Weights of a small transformer language model: 24 layers, tied embeddings.
Each number is 50 + 15 x the weight over its row's rms, rounded and kept within 0 to 99. Layers, rows and columns count from 0. The size before them is the row's rms in percent of the matrix's.

# layer 16 MLP down, 96x256, rms 0.369, rows 51-76, columns 0-127
104:64 47 52 40 50 17 36 70 46 47 65 40 37 71 29 29 50 32 40 70 40 45 38 40 74 73 52 61 36 75 53 69 82 50 34 39 55 45 68 64 57 55 27 62 42 51 47 44 74 56 55 50 57 47 54 58 34 45 20 67 63 24 44 11 56 35 32 57 53 45 41 59 26 47 59 36 45 36 75 47 49 26 50 74 28 28 48 54 60 64 40 12 48 58 65 61 47 45 40 27 57 49 41 40 83 48 46 74 64 49 25 52 61 52 52 31 66 29 78 52 56 69 30 82 41 65 15 66
098:41 60 73 68 64 67 69 37 81 57 44 69 76 32 86 38 74 49 58 49 26 40 47 72 67 60 46 49 40 56 19 56 64 62 28 45 51 57 49 48 41 45 67 74 61 29 55 48 80 33 35 53 43 62 48 53 56 42 61 44 46 31 62 42 43 68 99 61 30 61 46 46 58 61 29 62 54 66 48 41 62 43 42 62 59 50 73 39 58 75 37 37 40 22 61 63 40 70 61 38 60 44 33 46 39 38 32 61 75 56 82 52 38 66 38 30 42 74 68 71 44 31 47 67 57 55 58 39
093:75 43 41 51 57 19 43 48 27 45 41 20 73 67 25 59 46 31 37 40 36 59 54 75 62 63 35 35 77 30 37 38 62 68 44 53 31 57 46 67 46 43 66 20 26 78 32 53 45 57 38 65 53 16 69 56 46 73 47 33 50 58 53 51 79 44 62 56 47 38 67 65 57 59 38 40 37 50 46 88 41 49 73 51 80 42 38 62 45 51 60 51 42 66 66 47 66 59 49 59 33 53 74 36 71 58 51 08 26 27 56 47 50 56 41 57 72 42 51 40 31 48 29 41 58 35 51 45
102:62 48 14 40 28 82 63 47 50 47 55 55 48 45 50 61 29 59 52 07 60 33 67 20 48 67 75 32 50 57 29 55 72 79 68 40 20 67 56 64 36 43 71 63 43 46 36 58 51 47 33 28 50 69 56 41 39 45 61 32 68 46 35 71 54 31 61 54 39 46 53 61 67 84 51 37 53 63 40 80 66 70 04 63 64 60 39 47 15 56 61 46 32 71 62 50 66 50 21 50 32 53 65 32 38 48 40 44 87 32 76 26 65 34 41 63 46 59 56 63 36 19 55 56 56 25 40 30
118:25 65 39 65 31 43 62 60 42 50 68 30 71 25 38 29 54 40 61 44 47 68 40 42 47 31 62 63 34 59 85 64 64 53 51 59 61 45 47 49 61 60 72 47 51 86 42 41 67 61 25 52 61 66 52 37 68 40 35 39 59 30 77 66 31 59 09 46 56 30 51 52 03 59 44 49 62 44 35 65 68 48 38 56 53 49 48 68 46 54 67 37 44 40 41 31 44 54 38 62 41 48 67 43 75 82 49 27 39 55 40 58 46 52 61 61 47 34 72 49 70 56 25 40 43 68 69 54
099:53 40 45 49 46 47 50 41 42 54 50 17 53 62 53 58 55 70 35 37 58 37 62 51 54 30 61 32 26 47 66 41 47 52 51 59 36 40 60 30 70 47 25 58 38 39 70 64 30 49 55 65 49 57 69 42 56 55 92 53 66 51 48 52 55 71 80 73 47 72 58 34 39 75 25 18 39 54 46 47 62 15 56 61 61 49 50 57 56 61 58 40 44 78 44 36 77 28 62 10 61 70 19 53 44 40 76 46 50 52 70 50 70 31 31 42 43 74 52 38 46 39 58 65 69 32 49 37
101:45 30 59 29 58 36 49 43 72 55 65 51 57 51 54 33 58 30 71 48 54 53 82 63 65 36 38 56 33 85 33 41 68 58 46 62 35 48 52 63 50 50 34 58 69 55 58 51 38 50 31 28 63 34 44 61 45 63 82 39 51 52 61 35 60 53 74 58 43 53 41 45 70 35 61 94 39 34 59 44 53 20 40 50 35 42 75 68 12 52 44 30 19 51 62 59 45 59 25 47 39 47 45 65 70 52 43 43 50 96 47 60 64 56 66 35 49 57 68 61 62 33 50 68 80 63 53 66
092:41 63 57 30 28 36 51 58 50 53 52 43 61 33 38 49 50 51 47 46 54 50 63 45 40 57 23 62 53 62 21 55 34 47 29 51 61 47 62 56 40 61 42 56 49 50 58 71 58 28 31 56 49 47 33 67 00 53 47 61 51 37 55 33 10 33 77 20 32 62 50 60 39 24 60 61 53 49 27 43 47 45 32 40 54 27 31 30 42 62 51 37 40 44 59 21 40 58 40 35 61 14 48 74 80 52 29 18 65 24 33 62 39 47 37 40 60 38 52 54 55 83 65 67 13 60 29 14
105:45 53 46 43 50 70 58 32 39 43 46 47 39 51 33 47 69 38 39 77 53 67 44 36 27 43 41 47 44 38 46 67 27 63 73 44 80 58 48 51 34 54 44 32 38 20 47 33 51 38 60 39 39 73 68 70 85 49 55 68 36 91 73 45 49 64 62 38 81 55 49 43 59 47 23 37 61 17 48 39 48 49 59 99 78 38 43 40 55 46 43 40 55 62 54 51 50 35 61 66 60 43 51 62 44 49 48 34 26 35 78 27 64 33 41 44 54 61 54 58 71 71 35 63 72 66 69 60
089:30 30 52 56 36 49 67 51 67 57 71 55 31 36 24 45 22 34 60 59 40 67 48 56 25 61 47 38 65 51 64 99 32 50 36 59 70 41 63 78 44 41 49 53 44 49 35 67 35 46 58 40 45 60 55 39 57 70 27 32 54 68 42 72 56 15 00 50 38 52 63 44 62 42 74 46 51 52 45 64 29 32 59 73 38 75 32 54 58 55 50 93 42 41 56 41 40 68 59 60 56 94 48 34 58 49 65 69 35 31 53 54 23 53 49 39 38 67 61 55 55 69 47 44 54 33 07 19
107:45 34 71 39 49 42 45 45 69 49 52 56 58 39 51 61 41 66 45 48 43 69 71 60 37 54 50 43 67 57 33 36 52 56 55 58 36 54 68 52 72 54 62 39 33 66 42 42 22 33 64 21 44 37 60 53 42 50 48 39 48 36 69 39 65 71 60 23 55 79 47 64 41 50 48 72 68 10 67 39 29 43 52 49 67 75 56 60 48 65 43 64 61 67 29 39 40 54 57 52 80 60 39 61 51 68 17 18 30 62 54 50 44 51 48 42 56 64 62 70 71 72 50 83 36 00 88 73
099:79 62 52 26 54 34 45 70 60 46 60 53 58 63 68 45 59 44 73 34 55 45 72 46 51 67 64 74 50 57 36 68 27 26 52 47 55 56 40 29 58 40 37 60 49 50 52 27 60 66 44 22 60 76 39 45 57 31 47 73 28 71 15 29 36 56 80 22 45 56 44 60 54 65 36 29 45 63 55 57 42 49 76 22 48 58 54 49 54 60 32 34 64 49 54 56 61 66 64 54 51 45 34 45 58 61 39 57 40 24 28 38 45 45 83 53 42 38 51 50 49 55 82 45 49 42 43 32
097:62 28 50 54 61 60 43 76 53 49 72 31 57 54 28 47 52 43 69 60 53 60 36 55 47 36 38 48 34 36 72 63 47 31 69 31 67 40 65 35 29 53 25 42 72 48 45 29 50 38 81 47 64 16 35 22 44 40 47 62 23 67 72 55 57 79 26 59 50 44 59 69 43 53 82 28 54 64 15 54 69 35 60 42 46 44 55 28 50 50 49 98 26 53 15 48 60 36 58 58 54 55 48 41 41 68 57 69 57 48 35 37 51 58 66 64 65 55 50 48 64 69 46 49 37 37 41 72
096:22 45 49 27 35 65 61 64 36 57 40 61 56 50 56 68 18 25 65 64 34 46 41 34 72 85 68 45 58 51 55 40 68 58 57 36 32 36 46 58 61 77 63 35 58 25 63 37 69 51 27 63 36 44 46 49 29 49 78 74 93 58 77 69 25 56 31 71 69 56 81 47 57 39 29 43 47 43 46 75 45 48 45 75 52 53 43 29 62 48 49 49 44 60 44 52 57 54 46 53 58 46 44 40 56 59 47 31 58 45 60 58 80 37 54 52 67 40 75 55 50 39 30 74 55 57 32 42
103:74 75 63 61 60 60 87 43 73 50 44 61 53 58 50 32 38 38 56 51 39 31 41 59 41 53 86 38 83 25 67 24 45 37 48 37 55 37 25 41 57 61 31 39 61 52 80 67 70 53 38 35 62 38 76 44 49 47 54 65 42 28 38 44 44 51 51 39 49 15 45 46 44 45 40 27 56 26 55 45 56 72 54 53 25 55 55 58 39 43 15 30 53 50 34 51 46 51 62 58 40 56 70 39 53 48 41 61 56 52 54 51 38 60 78 50 55 31 67 67 73 59 76 59 78 37 51 53
102:68 38 36 33 43 34 47 59 63 29 21 33 71 64 52 77 50 66 39 68 76 70 42 36 59 33 58 61 37 61 58 54 28 54 34 67 56 73 46 39 62 53 41 38 64 54 62 75 41 46 53 55 50 41 60 82 50 53 45 45 49 73 26 46 58 38 48 57 60 52 44 34 49 51 50 17 56 18 46 78 53 39 37 32 40 48 70 58 84 49 55 54 48 60 45 62 61 72 46 71 50 58 54 36 65 37 49 50 56 31 50 47 46 47 33 67 33 52 38 49 33 45 58 52 50 69 50 48
091:27 73 32 56 54 53 71 50 63 51 36 48 26 49 44 60 57 60 35 71 29 43 53 48 44 64 61 42 48 53 63 33 76 32 27 20 60 63 69 54 62 46 48 94 70 54 52 31 35 34 36 56 46 59 53 44 60 50 57 41 38 27 57 48 31 45 62 39 27 51 55 26 56 65 47 66 62 69 51 62 48 26 48 46 59 49 77 76 76 34 47 37 43 55 46 68 57 74 48 56 32 58 38 52 58 77 57 48 15 29 34 49 34 44 53 53 52 48 84 45 27 41 47 64 42 30 47 63
089:72 45 44 43 45 70 53 57 37 59 70 37 60 18 45 44 48 25 07 52 60 48 43 74 79 20 79 45 46 54 15 56 39 19 35 31 48 79 31 51 54 60 59 60 39 37 52 53 46 55 70 67 50 61 84 49 69 46 54 10 76 54 59 55 45 37 25 64 56 60 29 38 43 59 44 36 52 56 63 26 58 61 70 57 57 66 60 43 53 31 56 45 48 65 61 64 79 46 71 40 53 57 50 48 31 68 33 65 42 44 65 68 49 48 68 52 52 55 33 26 32 39 31 69 53 66 56 37
103:49 46 31 51 47 28 58 63 46 52 57 21 71 36 48 68 48 53 60 68 38 76 66 70 55 58 34 66 43 46 77 54 23 50 63 48 69 96 54 56 66 50 53 31 46 65 83 18 53 47 63 58 37 71 54 42 44 56 26 69 22 41 33 54 48 48 33 22 50 25 42 63 54 57 43 36 40 44 29 54 51 77 57 35 56 72 23 39 48 43 40 64 34 40 47 42 50 46 36 37 51 36 47 67 34 53 40 66 31 49 23 43 42 56 45 58 56 70 47 53 43 64 85 57 25 84 41 43
105:72 50 26 26 59 58 58 28 65 67 50 49 58 35 39 44 58 75 53 50 62 59 66 66 39 53 57 34 18 32 38 41 66 47 64 35 46 21 62 65 34 80 17 45 33 35 47 52 36 36 64 56 53 38 60 55 30 44 55 56 69 51 67 37 54 78 00 32 30 65 46 33 49 62 73 35 40 44 65 25 47 50 44 70 61 51 35 58 36 47 50 49 62 76 48 20 42 65 69 34 40 34 38 15 45 57 14 72 58 69 70 32 67 33 44 26 57 76 20 51 24 40 55 52 56 59 58 71
104:52 39 59 29 48 52 52 46 17 51 38 45 28 55 41 57 24 59 56 61 31 34 27 43 48 39 33 61 58 51 63 25 51 34 56 28 47 33 43 30 52 50 37 26 68 43 25 81 80 61 65 48 41 37 15 30 35 52 53 47 48 49 41 28 40 41 68 79 53 56 49 45 63 44 66 60 48 34 47 61 69 42 69 38 55 60 36 50 63 24 41 19 45 42 38 64 42 38 58 76 33 79 64 25 37 42 71 85 12 67 62 43 39 63 55 65 34 57 75 46 72 51 67 73 28 38 46 60
099:69 48 77 75 69 43 81 34 41 64 47 32 49 35 39 75 64 69 18 56 22 37 31 57 60 41 83 27 33 34 45 44 47 66 49 61 40 47 40 29 37 09 39 69 35 72 58 31 46 63 50 57 52 56 37 46 40 45 67 51 67 25 48 47 75 42 54 99 58 59 56 55 59 40 40 29 54 41 71 46 43 27 65 55 47 69 45 26 25 47 84 30 44 64 42 51 47 43 41 59 50 30 46 55 53 47 56 39 58 72 46 31 44 50 61 44 57 59 37 61 46 50 85 34 39 57 46 49
093:45 30 53 76 25 46 54 41 62 58 57 35 51 67 49 31 48 63 48 40 89 57 36 46 67 41 44 34 47 63 56 34 54 56 13 61 62 45 60 53 35 25 45 65 40 53 80 59 91 30 46 35 52 34 92 52 30 71 58 37 45 51 41 74 63 72 19 55 17 51 58 55 40 69 27 67 43 50 51 25 54 39 46 45 49 31 55 74 55 47 40 69 59 51 44 64 47 34 35 44 47 34 59 54 37 51 38 42 74 44 45 59 49 32 34 31 56 61 41 38 53 50 38 30 56 65 43 15
107:60 59 74 62 28 44 49 42 29 63 38 75 49 58 31 31 58 48 45 41 71 30 64 16 18 38 49 44 33 30 55 77 39 67 61 56 75 41 59 44 59 42 08 39 37 53 48 56 62 48 42 52 47 96 34 22 49 57 56 48 60 30 58 46 47 64 45 60 09 75 56 61 51 63 50 41 43 58 35 41 25 60 43 48 56 65 43 62 42 55 37 86 58 37 27 41 36 43 53 26 57 67 50 52 51 30 39 27 62 69 55 55 41 65 13 69 44 50 65 34 66 26 54 57 43 75 35 45
092:53 56 41 87 49 71 47 56 42 72 59 49 39 47 35 66 68 54 73 37 58 65 34 57 49 59 63 54 55 53 48 87 41 45 84 22 47 46 67 46 52 36 34 29 49 47 44 17 88 56 67 16 44 45 55 41 56 36 21 49 45 67 36 48 49 47 01 35 51 33 50 75 55 54 83 29 29 49 47 48 45 67 35 54 49 42 76 56 22 48 44 48 59 63 42 42 58 58 77 45 43 47 58 56 60 78 48 31 56 29 32 63 32 55 50 59 74 55 44 56 39 51 60 36 30 48 60 56
099:41 63 45 47 67 39 51 23 43 63 60 35 45 47 46 45 61 40 45 26 27 19 27 61 55 44 66 63 41 23 64 71 50 58 43 56 65 27 54 44 60 86 64 32 37 31 41 53 70 49 30 74 46 60 51 50 37 45 47 58 75 46 62 43 61 38 32 77 55 32 73 37 24 44 61 34 50 57 50 73 54 69 26 49 24 70 54 51 47 55 36 66 45 58 50 37 52 60 24 41 54 58 47 66 67 43 48 82 31 35 83 65 61 56 62 36 55 67 50 55 39 68 85 56 26 53 14 51